Part of a small language model's weights.
Architecture: RMSNorm before each block, rotary positions, no biases in attention or MLP, tied embeddings.
Training: a variant of SOAP for these matrices, 338M tokens, 5163 steps.
Each number is 500 + 50 x the weight over its row's rms, rounded and kept within 0 to 999. Layers, rows and columns count from 0. Numbers have three digits each. The size before them is the row's rms in percent of the matrix's.

# v: layer 6 attention value, 192x192, rms 0.206, rows 94-127, columns 0-95
# o: layer 6 attention output (transposed), 192x192, rms 0.156, rows 94-127, columns 0-95
# q: layer 6 attention query, 192x192, rms 0.135, rows 128-162, columns 0-95
# k: layer 6 attention key, 192x192, rms 0.142, rows 128-162, columns 0-95
v94 104:486382453444534435402556539476543479413459508527546482552467527495529419475421468566457511549557457520506454415513500475514422440439562438431545527536590405515518518599540500566463457449421515521444513540520500545480448507514564437479603483487519568540470459492471488556425433452492464604
o94 110:610341525521458456428571492463553452486520535600458542588453475441478519504387449527503621507575478537422437454585527499484563520478481515476493450536529466594470528426538485564497490498499509473491474506433499479494527611471517480441575535491508568554516449508465484486438521394492529607
v95 119:495421567509513482488456581471481556532470459495493551477495486451491483515514466514501417485462460421563588496516410461506576584477661435501421590447505452558567468477530446438482525478538489508428536547400487549462564402462492518496565533457492535496551532606541475485468496413537489535
o95 116:486505478536525450577469503549516452500553482478544586474578494420540492538565398523526515399486489472535561559460468477494552504427656514437552540453602473556508498426584456460493441549450464483490512548490419505511555482514472570494500446432466530461474491582479435575489509472435617494
v96 120:575530499472521491544453506536502496589510483443494431414502548543494524437588481526477535498497461539576517480549413584511553565548571427545428443453428432533501475506565466593481554434497430488501476453428528456402462567450478535571510471482480557432488460470394571545468512426572490607
o96 124:517537556515495523538498541474527488556453452478520484509462487486510430512496574510555560533538372418528565472572488421519553448596523413564436472457445465556502525455557553462528555434483488475469400481508575550459570538467487515497492529574478571473545402443491520550510601482460555561
v97 116:447508499460507539540403534422526498447582493533492448515430426418426486516585448535537506517481483540435447509571461529532493531493535511512454539491541551475519490536567494409429627572508392429514566487439453506511518543458506496532418496482458583549542501438475458505509399566527433391
o97 121:554515504456555571623433541529447530488527511501505483392445418547452540594555437471481512419553435543532472555530534474497429578447455470483525583484549476513485487511549438321474580511502562499497515510419502407484581503562475524464488584524468569526523508460440531531521514517590473491
v98 114:568529575551448451577550488496466522541577560464449428517540529517537460485494514504485610498544528488528510456560598487534450492433523517472532509539511515390501519459530488466494560485510515530532505431478506534508509471447446500453481509451497393448436488437510374443469430519486453644
o98 121:602488577497555489564522507435487409527518527491549470525501475645476538470521524436509521529552501544518509582439506539555483439459600534510546521500457576463463573508605501504496448521548494351470502408500502507478566545443461487503501539485471393448529552417540470455443464582535490548
v99 119:560529537482424504436526484512562514512491440386484486448458490514597545614598417449494527422512433474423448478623532464513409454517445525543467541518423452446578525550454523477483502451447477413431447579529584487485520483416459462566473499551502475433431487558501434490547443486525469469
o99 124:501592462476440541444465483441650494602489484561565526489525557528563524555509501462531567534570418504454501532550491506505486404500383526480513456527495464628476454451462467502508476553424541525529570501543539391470421487439423489537470573441504525490473458529508458476588630503513487439
v100 115:514553509607552583486606453447554574490479425491440469454535447476502464517524537498559558425478509453539569562578488514519489485501606397495520438514537503530574488465462494605514520500462530449516562474490536460496536492525515375425510531548494432444491550621585528509518449498427438458
o100 121:544523572531469610528455549478493514495481507555397448411540478540500490458500538415525543466523551424614488533474402468451528472474571452484491495503423516563466558540515510528517485454487506451523577483449519563486414521603473392376526565509450461462510484590519481543510550416471420426
v101 115:425515465459533490389566548420393506457531522570465521437514521442469604454442566408577442540497545552568545499528492508538430452512533480521540479545518500505458439419465417425446452446491457500505462534394494495449470578528516460538556574458476488494482597501556485471522554579512537468
o101 120:505500532523555523451441512493450476393470534552442608461543540487463518460462532471540455468451506467537497500537483484544416444482522509477470491550482531507526493530510483473474505544514502588533438527518450542417442501550482486537525585400465501548494548441466464432543525636494582469
v102 123:484514526570475575514532573532507441477508473542493602537536496569581444482507559508444412502423507462539505450508525514535510563504522579447535516514497517556484534510570519493391527489484437567561455531510519496472560507507454541431544492515408553504543400471466457466512456437521402520
o102 123:513468450453479402527423521523424469435524511509494576578501503522473519509504473507540408461538460400489558510440546513450520522467454532515521529497459495634452506418493572539497535432505567484569391451456458509427441486543520548399475531507495497498511383452459484533487539462508487500
v103 121:451483477637513525489475519526509545484559548594539452523446501482551463488515480478560468547462565456484534557424467564468526434540487583548515575498557475484521528617500466480521546476561495485522489400542476519492521482424467471539479571467536512451409466557477448543500589425568442410
o103 127:443463493535549551535480475518488564482486499572574518463476429401623566497447442505518481547445575513473430489492457521523541503520506472491489496534524498454522468558540476481520568425585605485420525594533412463516399476480426512471508473505499447479448522549554517495553585484504439428
v104 123:564472505485444525528491513463498516486527456477529561552482427426440447586464464561457458572467497545457536483516482539477401519504482507458549500509493545490486425551452445434518590419502536615498490490471529503448514581461513452392400379526450471558590600548509435500380569485466491538
o104 124:548500403430450571540529500470437448455561499497605514481469447492502637549427472562527456570512518505540467505529457516515487516499419485467504476547505574539481438499452457461523554461505484568476619491424578535472500580489445487428510423539434573524501457557488447497315484481501541453
v105 118:385467583577495547516557496416486460460461490540490490487516483540513419537572570495538460494518470455512487472561455452494483510458454501519432532464427504523417497436506460556533453579524403526428511416497486463536536454439495486479507494576436467480466533471451464539558510550446513618
o105 123:444573489505438504610544509523472490482540491563552457495581443462445498547577555386500458445475504422500498456398510487460466515476476609449498429491511580475521609552519529531506556542516460584485458498535487473492459493432488443527450564441529451521549528508554437464543585549485453543
v106 128:513559512546488501497581402543466519624477526549542547495528516478380475488550550451515440448465478535381491429541609511490604512497470488513484448468553393475467440468528491537552591484585525513481459443488403465460481563491353540475538495568543523553447455468496531528455537503554501517
o106 127:595558497518493511589550572490536422498557431437524496503542539487424510381513516445503513629459503476543451511560554493528584544467459510498455493368485417507426504484560478457462538491547457470552532412503447468451470549462422627489459503453450435533396482491565456532450519563522495467
v107 127:474598410518538491533501531516552489485482473435452515495491444448582495486480335569409462510520513539486392530485568462519579410471565496518537554522445509559537501446564506443536561458468465483498475514488435499537385588484455470494477524568472476439509512530500515577441585511495539627
o107 130:553495595564504454466471514508537475437470466398455482548546472499649491517519432505494554433476447596517447465518564446525469549536458454507495497539542528549557567421455512431499561447541462440495496424527527504557481555463564524515419560558573441472464529570589509510437464569498501555
v108 121:507492504566441557511585528536425493434533617508489487490524513632465461516475378483443484545534565550515477619440519517514458497481527548472547413503464559554505466542455515511445549540529560541532475472475510539427574567464485533525444472450501599474520419497486506567535526456452551477
o108 119:519485561478592445525542519516437555501555544427498549556515471526441469506470413487425440567466501479562555625480462550451529515508479524410533522609409520600442602607401540476472545471572542476522408511450439534436511409487453495645487467451477527484451455528502593462538437469477515559
v109 117:565439510438479468458480469454481576527490486558442460382439449491505443421529458376428474521459520480524524546504470423524470324457518527538471526516435524556450428563409499515404438518449568599540532500469455553511529456515538494534497484462522558514475634499533502469397463477560546523
o109 122:466444481483483435530469500372493490453489531543506519479481440496562549485538542452421487480472567527586548480614488509504483442460508544439627468500413546503506558465476517467498494508450561444502487599457421519458500565489569525577590496510520559453490439490551498540388468461569559466
v110 120:495522521537506435588563570583555470445382477459441438529494414466551449527560475377430482525528409526507535457466422553501508459483489528513508500557595604528550472530496490549532557500445563531503560445495574451533489526524536511603516569465472529495541573432574509506515496544457386537
o110 125:502519498504500506510442527510597559535396419507454483460554457481606502485498497496582356563526504496519527451534386613472462453529526421484597456522551495627525493517490436546492487511540453540451540444577568507554543472537509503585521529477448456597565538458488452555469612476482487455
v111 129:504501487484495515403618468490504538416509529579528525463459518512438464553522497553465480551485547462526528512395508469409548471512470478632496519471503487559467507410531472697463444525457442543456490427531514537574438473538465376478474455489529510462488467480503442457443506507420464468
o111 130:463540458519474605388549531478521453475495494578528460498432508466548471494562407541464489561503577513526528482521444509470547532462604593599512448569471494433408568456482530524438404553399524508452469400500509488465469415422479454430534458408496507557478450408463452473552458534465419440
v112 121:442533453536475565446472522533537585477547555395495525463473538462463506449454533495526558480464561550542587493426533525550534556460608449437585574495529552560466539447461462560500669457449590467469547460516493439566464425482474559507460559557523403632510538517527506348488431478577478502
o112 124:442550525564519442458511520488534508504560508522479437408424608446472464497527541539598400501469571451572535524442453482481514557422557478554627621576604586564552529506476554536520548474454534389530565450435415506527499489549413476393466516486548511590442478509577445435526430511460496482
v113 122:493516469512524513518503423517462485520513522479373579489553476562515492418453446483535543626511408562503532450504541482409482493450526505528428514549528520494593458440475577530478467483496537395580588528474647533552513459462509505554559481499546539500499473510415458473511511470521488460
o113 128:511512466534489555587496495534471460492401469441395495478554466569516410460507541479476565614538472561508437510489508406383447515495442531502412602622545505509522434512569562634491496486471503474511518528457510523505471520513530495537536481539501527518573537610509480552542433484478519353
v114 121:468511533426539503505603452505516562486495476466584456503452393445508449478521524539440557380442502473477507497446501552482464544517530502473557574544475473541421440607514467528440475636600534440496402592473508502462477502453546463588461503505498603383505464509445556453493533513450558486
o114 123:533515507483497441492525476475504523558506491445434433555448501491484407471518609558518541452455529461489622429463506522436547555531468482419487508454500483513507531450544527567506480553556564528526437574379589467491521408482450553611440447479514602444467585543465557452439439546603535460
v115 124:411472494474423575540525535423539458549546546485437620492495453509570541508532485523523555408553418428455438502515370544441508468492448431566482482489520422528476542504421452563429511485499506533515470498559423599490575535604515524477548464528514420528415512514576495471524517526553419448
o115 125:508557582475519532492558495480408582500510452470444527504444472596494532516423465502537570500498514496495483456489343567533442623489491523556499507519487482550475473526446437514518440494523571532512374481442492522479417511500545536480572436485497461496449412432514440527590628453486512518
v116 119:546493477504484492463459471505552479438544459558428541515462540512442492519573448549523462407527429506551517578538571516502513528586410561456463568538519594536454531606460504548470445475532453566490560489485470463418514518565483495552512465578358405529507491554520522452530524512465551482
o116 116:502514511434484471462460464534560509608502432547338501487503535512466521569557488508407469441475524506524487446616631526441545520431466531500494491527454484540529529500499566463482457496487374494507523571443506572495535510510447490546386385564344398510503500455478479547572526490480492517
v117 121:534499455517532481370495508475483435498468501525476515551410461530545504482442523448615560526515520519502595518487525499537577470411554485410516446503508454482513479619558610526467493569524501520516472469453448459518468575553542514616494502498490438525501579581500532550537459533414530482
o117 127:441500522444537549433545531450411582465476562488436442517420557421515463490485478448558573600483468552508600536636486560543514428525499568448515572461461496445540520539564542507506486571513481424477510437460448435464541546612512558566512464480466492551475589619567503503509561518498561466
v118 120:464549425456499514578483503497452547411532476438482547485581536561455531416490588521526552449459605430424415486545535516488529491481399523510418426519521480542430491425565574548508568483438445549497498494528488566554591553471547482495536375521578367516573504455520458464446550521426559522
o118 121:507566519510528514525496494528503474462430419412463555421467549565487491487494481515454571465562556473496584517497502460427442522477429544493482432545494465495493574450541563592459622431527541510511511521476440483514526507464497536495552439466567396585541472432413459502414532567452418527
v119 115:478534459468513445475554463566482437570560527487459512448525560543517491616400426549486491519413543453532512510456476499550452509491477509505488401485541472561626595497491486536461492574528539466419585487553543560464521449486457563538525431544529447459475491452547515488525526463620514437
o119 115:467519436485563537566467481462496415477546589480439519474450540487440510504486494489465541502516510537405515480564438521509482522557490475496499369544491444639527480543498579519538535580470533447480564533577433483508489515504569526495548497478522533461476518506554537574513524394544547548
v120 120:511423475438410624489530442588423498516509526422541526517444499541480496572496477528468546548517436574487477492565475492438456496497374478460546562492559483480415476564514560512549437549465496501486467549480436508460496372511508507519485365432486586515482401562481416520553509538487457566
o120 125:521552534485463518511522482469476543534491536433549504586454536500372534504451494496493588471450405612510437469517408502337450489467472492410517530532607523506448433413483462461490491499491436571448504516427428500465502491526504576507492432543466556471405458464522486448602532443471520594
v121 119:452526494464456566409510541467476419479563572603588474538477570533440466456500547435421469492503483409483404533489520613495472500492572414437483475504535551485563613466490520493500467491469511479490475524417455504494477445466476519477535394462512443611470487510514487493562472548497592523
o121 130:492477476448492391491455467542411390495519508516596488497384549561461506455528514466532503494430505482548434543478565569542521509561498554579487528463523432448557508523469463591495471488439533432485386498442419506447522507471454570444518516502466526548516526542551519559592441566613618469
v122 119:490496513476517440397465493530532409488633492496417488420462510453473473546650577560473554520539472506512502428466494485581517458519428529539525478451547627515521537398510538416424435481470528420467456501451480547540429552580586468496526477462532519433454450435501501550559539527481499453
o122 123:497554435503492483449446557545565401529518496535469483550459559518479497501595578513443474488506482439516559458529511496502503386469381576470470454542542631490544535460494482436552465570520578461405470453408536448519506538615431533524567416500510488468512480410562560484506499490568531518
v123 124:443545425506528469516504535528596491466609476567515497526545391601394519514477482453477549563517399490479478525502475444449549474517398438418490435513561496496504526453482504537431495459470479441528435398507553448571544512546474574414486508505426580503561492418476497499618464416476567510
o123 123:533516520496523458523497447574545465481559465584566466513566438532427508479385495522520485578499392552533491546528472539490572529508429514472456488445498477437471493509449478595468487509507440474530530514564477479641475527480503457390537506491485481498472468474446492535543384447551579526
v124 116:471488543456510505508423473434485500505459511531556513442520492412457509449458559505421520471504501435517450420465482498517560526431525429498460468439483533480602549456535578475514400528452554511542531427535543454491591518545506434460405554556496510513469447557466467571544688591536498465
o124 120:460571525546526434526512453452441486544500521478547582483518453526463465431552552508494479438491486450445477484479529531524459494530462529471435566430391516624492512594508408485479464485508531509419500500500560584414594503502562436470525493503544456593501489578524457538490597598512569472
v125 116:465476456426457530504591486502491535570521520430537491505433449493458448498454522479460495541441565612516498379494505415496490536516431574541476539579477481474512550527546489502436532460501500483419412422552407451502512511598394437468535634475521531403493531476559460535438563491499537440
o125 119:515464453503502556527492519538419524524542514453519483516469388418514461480502444499490528494553509546440491413496436463611511417519469522405436462529570485539509545488497518563456555436534484583468458361499444453512481490550477404577504610459505490475431509432530471530471499572458525471
v126 123:567448479488501520556446549478495556592403500581511458489467528602466516530453455538486507467442516441469459535550537500507370495497383516441477461441531544501451457492500571570487516486521509529574519571487541535479508553546474488505513526554455504490546407468461554558397553550496469485
o126 124:486454513446517565577554513462530563567513538529529499546436442413394503600527487475534484498491507462488574518588554416451486468565340467482519512487463534495539508458469597537473513475472443500498551578597495526514521495456443507525516515481566394544511447593463572534423478526464483527
v127 129:535447556447447464561533472656542463495473478426495552577493450511520461452527708479530509506524534483594511497504433524493560434430467507469550519428456484534537585532497474487394514531462522475464467439545557453568479530433460494428509452408514433532541480508520531525481471450504538525
o127 130:426494504430570521536482522631556404412437494424502595564417418556538456549571549501503536479448590422541454480441454490555493503433512527459470526545519504549552502519523511543473533491471531462505510468477512443524564558448486539529482441548566539463499539532549484529508505389363543559
q128 080:527463551474661549446546483445410540512499537496476411504483565542515489520483505433472482483616488416547505413451594539476513509425517566527429516615588402557523520512469454473476474479533462545487485453496536419556492545501543444485439532549443378516454502424460564566462517465525528465
k128 073:577484502571539462581473528459472426440573515524586516396486481495581515329523416482451425544557443535474520445544612451446525445559575461382518499381547534540478477480512554440517481473526530498427400549497490452556487462425493433525532500634467456561538490451444512405531462457463512443
q129 086:470575466604463541524418544527431505549492452424608446450476569555515596575510539479525564432384542526502398549571530514469565529416546480456533517527595524526504522508447494534534528439440467488522554478490492497508478511551522425556534461418475544463537475447554485495565533517502499563
k129 075:515503621628476438447572503469560433445505515497470595439549569502474504488535546510609480533557507458499541554286513455456479531521519502555542399495470488488403580509515530459505453512455522458528497513526473575461460504537552422440545476493519524524497495501482463460457513473532442495
q130 086:465437466479537486464466466415619497519617530582479570470523471496513484502511365457454524496504486479484478467561445462498442465598545503571513482441538591471538512531518506496494500520498488543629521497407541417437530537550458402485504464431477581635535540432514458470515465466440542508
k130 083:428441542535562505502495549452504458528514485451577510488445534420513522532506551463449436473469532511573459505517535457488568513432484468563535539477495490503477345573511484551479592463425411522459457469501447567549486532502518667518566559423539501499499548505539500506419550504502434416
q131 084:504543489499454555515425497526560568482548546527546506527467440509610468523585418524429498520464484498520492591544555349445535428548498464498492432495471550447524599512448503448534471535513490455503478456610582490481453501541484650534557497537448412493531463448526554466528557531572470535
k131 067:582458479420529565535592545529553539455568516579405466497452395505510440454493556595488484610552499488516392402438418536453576470580523516527457489409467521490506496517529576432550571407514511477593455571528481539551459394475418458606508405498416494505550570471482533511504528498556540534
q132 102:545394504353488445528495475491440507511517505571607421525541572506417530452528431440438520595630571527464493385419526539416460587467494426426518539448531500577528499511567435501505492493510398537500423507509480490575573562493524515451521534516508495553471514515477517498412399534536503467
k132 087:439607508514551513544552511469520501434532561522469477527539432353573492514434532563469424529493489500562493422468558538477552421439536425534407534510518486498490495501457560431498581496502587512482461478501529427535455514469489486503512548513452466485490518459561462379428461531499488453
q133 094:394590512489486479479490512450512512523481527532487553435432507568622539443545534522548517461403480515519495433510443455527565543443533574438490477456514540508555626472535550482564473469526615506446557592613516520379501472425535551534472457548462505400531542431498414568546486498535515437
k133 074:543557426502467480413427440534440596540421437411524430458464467507397512456561558472528544506515603474492518538478550508454558504501494504519623484605504546476487505384523484522494349612504475506516460451427472474442495535580547581470465459449506558480484489495445534500491487543452418545
q134 089:566581510543371387441516474539577376570502511477554535544483604518501496459532490547499493480404436513558482531397502578546481484414514494473468539481504515465499532476465487516516434548501505510536525541485417499492472498475531504449471446543483466488430453447466422502480596512552489469
k134 087:499513542473555542562525503549546484532438522533473509572536580481461469584415491532499501490456381514499538501488424554619493425462474603581474513543472522485522531529477470395445517474424508490493588484454507533562513481492573470467474519483542472557477397405577484494448496568544488497
q135 107:498574482595587459609466505496467568539458510437441511530463520462542509522472526436550490539376514500470540495481501536544478427408569552501630529503462480409404435511406583517467517514419563407482556508538510487543493452572459510453515439506482579541535474444471413512596506610531497566
k135 081:555414512465416520434551545450446479506594506448591370486518502576539427447502483483521497542524507534561450524470506535490462475437527484351505521463464547517528473576547477517436459414593523611499548528513477497444450445444500507499565513401524468491497418578450504518497534484535499448
q136 113:414481520530609510447507459573526506518514549530519446533476488538604472520463546554475512472368440487511408559463476435489542589474506406422600524465483507467607511496497507465545533520494488480520519450512531483427543447499530411508516490459484473455481566444596399576496523554562543584
k136 098:630524486552496459376484476582548505509441511547567510484524546506412538454608616536455524445540483503491551455480461442418470458492495460502519538546518473474456473569430504507414491515511539566523525556453484508406404499453504506455437437466520430426553490478502595505495616479494502599
q137 092:460533453383452410598523514472491527407460491510553495435402531511447455529505469554517444541561458504504500384496478470550425525492487586426502450467518465518495532457535570552525522524508542555408555479553523551450528543468472469470456377427521566471503450551480487450420487430436456435
k137 094:463546559501447523495464521461543508499504486445476456462508526569455521612435482450524457418472480520488531470455526509607371519571556515494450530512473394484531545426575497502435469504504471527504488487446474445561552553501503498499554537536522535552489544416448493561565522576497530515
q138 096:497575490523525586517581469515417476446479546503422456552531610531609583571491557522476575592418461495483497502472429601466575453362511461504485559512424449476421501564479511486429454618480533456495529520528493476472505415376509466501484576579509502538557583446420493523513487553482547472
k138 085:434555518508539446411519523484540501464478462461582518485538463508495499521456487465462510477533514584560600497510590412422464450530455452527405566519515448434506492617526500491519546415513445579511505448418544499537470443537474616476610566455518524458458540564503576381500547481471490455
q139 102:528516542511500434500477541422395483473439584420455462407482577497446473550467477549551526454543487546574435502415459632585500473404464459474509648523450449489454465453537491553503450441446450519427507556508476530440484549506480488485486466392482431533419498477468504434448370403453471521
k139 091:465546518457413449496526522567517572502462477479489426451535610597506497506518498499585521516529493491491491484586509541502507487563481524548487527485520538563541576490539534531576509506526489528605510586512535479480496485519509545563518449469509421575498492480491415451464561423454480462
q140 106:531526529580492478476487435447541489515546520519446535605579483485463482554487506585507522476440470515507562443467498506460365425589566483516473484519417415506478499527511408499489545530566553540522485421564452426567481570573437578552467515578449505461476414485562583507608560507570451501
k140 091:480581480458411506544490516486471467487566629485543442490531534538409476421437500560520505468497485504527459472525490554506598555509523483556533560490529565511546447513556480471571395462463444402567462506487513440521476485495576469540540568566502541550537640624491468489506512577495521431
q141 095:472507555503550533444500553556446555538491579503532492429484532596453499404548420347476548542500568602482536460593514439491519429505529504465558520495584517542458478516476470450494443496463406455488616392496495491550535500463492513440594529508453474563500482569496517479536503531518558570
k141 088:528514468467550503446474531383494472519416468534501494500534416460583468454512469561570421501519451456558503481517539506589546516536528483469468542484454559504540497498394488488542539455552514546499381545589502592529502421426463499517522552468537521533568517396491579496526485488520444486
q142 112:488499480486486494471481502477433448561535497454514445409494520563460471514496562506513470461487451333449485587475566634551526417395452465527494490504487458579473492444473488532456378507511467550344507555551492519501407529495447450518519507536459516459521510513444462575492420557430375515
k142 089:484562537419439483584520505527526502390523486510532427510464482443459534384499542588428459561539530521538564503440439513545593546526395357524396525478527444430470528509550444436458543371504441524523481476508588506424448513463549410577472460441521422485502485505553577565414534440474505574
q143 095:585592509533498441509446474562549529448452475497421504413481452524487417504484545577406492408482524526477523465413499569480528484514443511592460522483485456503501543507404526520551546542479430580524600496545462616565539508521412587419446400467452542530514478494522497554529505528408465548
k143 091:402436529578490551469503520514520475517532461633508510553509487499551451487539487510508472463555581391442420513575502531459525493457485409435523561589559492514498486483504508563525449508552604497481436555484557530514504513419417480497468542513529510454521505543530488464452499551597560537
q144 092:504579460489630486494471531556469501458562525434461482335494365473497495529443552463546519421445565487500490546408565536507568502612486597499581460451535548399519532488593529434568567453530493524464524490523521476469545555507509468537481504578529513476503536543616482505545562505443575514
k144 095:455580553481499467478497517555456575458417465531515410557448463413566564526430515479606496447423531539523469546464481596497503467480432507471570529535551492492487443430526560560493539467560576440364495503407498526434563453497518519434572493561535639466503489569435494541492488566453514500
q145 102:479474491376393477427441501504464527577466407560517474520410417481502451476500471518456463558567573522478460428496567417577515603590418518521485441487493520523567446389503382456580542512497507447651545495500516518528516540451494500492547478463530468485503549580512542423506552550507529495
k145 092:489435548459540529469538525491499497480450534413466396503498564469624586585514509519465544461447567500504543501486491544496559517426461568422558513544554492503520548502469452534563449545445501558496465487558444513494612485519457493486449459501528614510508461572479515451494476450556480502
q146 090:543477490498542480496507578527554505497560528567535573533365504382499469513512452527424546562523564434521492544527526393472473518498484500520562544466549478485466432494445514495507510452573512441480480483540511426579494551479441488385534459549458487512511441550577577378435462480564494510
k146 091:481477514452541542434517540554504468456514397482475507517488535554486441503605570535577587533456552460528527550626437537528425476430506483545448512551394495516476552476484450540430439499568477474558529445393506508488536529526477602556498562543538564567433498536368397470578522462554466463
q147 095:443600617493576478468470516420486460552546541509528456514483464501513571486546547515509505562464529481442489390463421579491496458453428569414422550421494570469499441561442505490481501575593532487510569496503512505490473578481597534487589464496555530568433564492546450526501471459422519596
k147 103:535497485573460545518473461473461547411478515507542555344473468533501537458558474442477567569543483431447505539526565489474532491487530457430586419586559437517456540510425539625508520524444534550476504474520447503454490399521416525579509464391483555421582506393463548506475432499507491499
q148 091:452496484477448488527476567486502436494537447561505519480457489502453554488537507490506450532459453579599451471552569447617559612556503505541512439445524488484532548547418476626441483477578503426495540418508514437493520527498548509440375539500558433387452541482439618503504489595429506520
k148 089:467533535476623525538564484537587533538460464405450510539542562513492551533443547502476486531495385523577517536473467454531459418483549413478566548536497474454524563478574477498566516543482515521586462371518550545533585514510498506483413462551607517516511512484501524480576494541512460567
q149 095:457478581427432506530425578503474502550401528530471525431482502473409499433455514473519544495449534500468561455525555519483582414513604485563398442602510469530456632511493522481473512499481467468518518479494512529488499510570414543469510526442522476336665488506512454537426480509549574452
k149 086:542525529493598482532513463456515456553543484456611532469415395435570587525485440486534532581493553473517466566552517436421447533509418491532550565556525569455466441558539482568450473470491532533517424521431485535517464391438485497445534525585515500541446436491529554527498501574528527538
q150 097:468545447580414537462518464494501478467469465566465540434455514512452429558574509383545526510517547459419456554438483432523449511564503586560536547495514503548593542511508467517470473523491472488591476497567580477413555455479487472509446527498515552468495509478485450370504513529513530497
k150 090:602501418608443437474517431566474520554443525501549541451468433492496458527426451471495501463419537507524501518550502454549437531520440529519481577512493554468431459517520465519471542393511436462431530484533520456509544591544445510423581521551565606547487514474508456492527480475596473536
q151 105:497551567390541489573496485413593442495478436491410519560508553580586524529530630412500506545485485564433447471465500554551462487506424539481513552482426556459449574549456502451432425573399465443565571532602482526515519423476614501481494493502571593484532501460522550530425477473498474600
k151 094:462535566572569469563462489550418467427515451407476535439541461503502478578476569485505500488457513422530539548576605504487515472470503440432605495505497475486430544542513514530623484408497464476430492568515464528497509490482481545486549496496453491471477516536458515461522495523496513572
q152 095:525459461514537534632543500522405454498488490423474480437489607539498522504586544557532541557422505394468445456457456534552559530513590445521498435551480464478459532467399533444515524521464467484428437559527507389597524536399536410489592579573531492450457555525434496487464435535458451500
k152 086:546531572506449419501483533389516438532465471570463576434573581665476518442473512521517466385511514493496552509488524534536509429486520508470526536512573559425437494479535447488481481489497435597520510494451507510444601463443483472477450440493563423462565425520549542537499568477470548483
q153 105:431479533509446461515665495510501444466563520521571545455560621600389507452455421540416519528498444468494482511489473504506480523583497485540523414487482573526446534528616529487581577451577511464534472575525492450504493509470468473532490566422472487473546520548589462587430521485453515508
k153 098:512507476415484460468608519559489470467512487560596519481434471483508468496527423519461583576491540562474416465593501451525478608582535537505522475574552532554546574513435449479525422493491411595489564419428495465502530531559520547526418534527596495421464435504462514522402427463596467469
q154 099:569423433531541464532478433582523572529478443559473452490529589515467573555512423455421529421476524433457518476355534498483508626460511459572515521507570531434492429545527392543549497519396528503531470441539456519469491564651570558542462526519550509510521511567457477468570466537545553434
k154 090:496522508449466628505440536480607538538416489487523605492534486527570549506541486487512516467609514536482515453440450478468438451485498579513548564553477554468456395482472454457492498474430470533566529576389449541509544457427479532496426434349581548512509538453512447437410509437558545525
q155 098:523530553515463461535537516491501500485558507483504498559421459547456466542527478543370473508480469470496489499548500576585561477382479556457452518542608540452508450463467494493431572475497395591504473543493485512539523558401530502520534387504546596568558539503516457512540489497433455495
k155 093:515507548474546525545500514465506552496456513513553475521518495499463593589451515541490531506563527592455511452515486440500514518510379515522453471546509493526493498500513464434565456505479515409544538452480435489510420569435501448501471479416512492580465489502512506525521499433522485466
q156 105:475431593399448482484512544407468505517544554554518502499544474478594475478555474467466484493617516451566497527455563474506498545425481478522542502521409475557501490529623491536525607501467554525416529518505517479508570508505473503502516476520506472513415488626414499446503411507509542496
k156 094:550469438490487467523439512511461563484368437482507525553513508607496565611468529487545554530576527555437561558561544509482409562425472608470539494426514507431440401454555435479423463517482490516590558564458537524452568501447498466493457445495506561465545507533454535466486446484502481568
q157 101:519427584592464495511391506440505476566491466454476477526564478488570528456559412526594505598500599521462564566485532460440400475538469525504556439577497495512531522520523517538446614439494581457611503511487609447444487567633426566506527494562565503541534476441482572492553501520438504517
k157 096:550477459508576539463527492480535520453465449549493447480413554545473517549473504562556570443550580526507491506432460464544502440426648513479459511559497458449475572411495556482437496583481505531565464483524437514557528387520508470479376511534490535554541419528553507545429447467475499530
q158 101:527468493639556443523471387558492374417512484543528595478492524451467544552492505537470493507517588519457559453498462485563514549484398457440609479457422475437523572574542543517494523502503555462469532433476525437416538491482523512485440587487512475483560574518535502513467593475579634491
k158 090:526566553502498366462524474493606524614455505498524471453454489470511478457444533443503432569508562410488514449537527424498391518539466486440463425500619513513492537532466531433507501462517556541456479497458501516420545502471594528467511566484540518558469632511443480486537491488606561523
q159 089:473439521571589531585483514525459427539514494500469535513459482511490487384520527531483449445513522605462498444531521563500534487540612520551497529461539487505619533547439516452546492432492487486574465498546471494502612460642468615464465530582561536372558613432435476537468455425625515546
k159 086:480500521458520509539514523549488492516448465518484534490480503478580520486510533532368474517554534427533532558425425503348499640466557525404527550398474564527436527446563520409582520488521401428489441438514480597501562537470490510493451477531475556514538519455514538486487549468497574426
q160 092:445569450509444519472610503520424592495455432524559530479502494472443623506449512601602476409506489527440541451463458570645463539323471651529545511504525454569482450517522558535478496507410536520491574533490471527511532518500598485544452502490523534382500519540579435538564505495511499490
k160 075:513556577543452476511542505481500488482542541434500487465515557454633455519423504581502475516534525463552472447409616560487442449481492514530503498553532449483454561478555428397549462510534459455552452564542600452529394611472534574497490510486527475463493485470521554503549500443472522560
q161 084:452575512408434504495465508465423494362508545511528435503471469573515513482556456449417593433533589546514526461510459437439507467566480374519481474482476534460485541428495423478518540507485425481438524452496523518531486534504484546512406541540491471467599539508467530550439472507450490457
k161 080:572461441455543455508500541546468455549457464422508521527512549456494517436557475489499570563481452556497491617555466500404533493477501445491577469475573560509515527564466615472520554540469455483552614486588485550534482469507497496523598424455522483441430464452535451557473576459484547558
q162 087:516511527381413462415422542526454474591482521452506491392503479558486560479563410513458455500563520502468512451502488492581494413507482480478387587566489475503545528484542422478572480574580512515553500508520524402470554574486545541453549443556494516549497561427484542485468405513512581498
k162 081:410480486533493405507396495458508404458517525449483522481520456422594500483410657494440474504470449470401552433532477559439457510472580524475501447448511475494536523477476579458498466510430432498414573544488452445533520577466515529516451608455517477477511541512557459478444469406468396516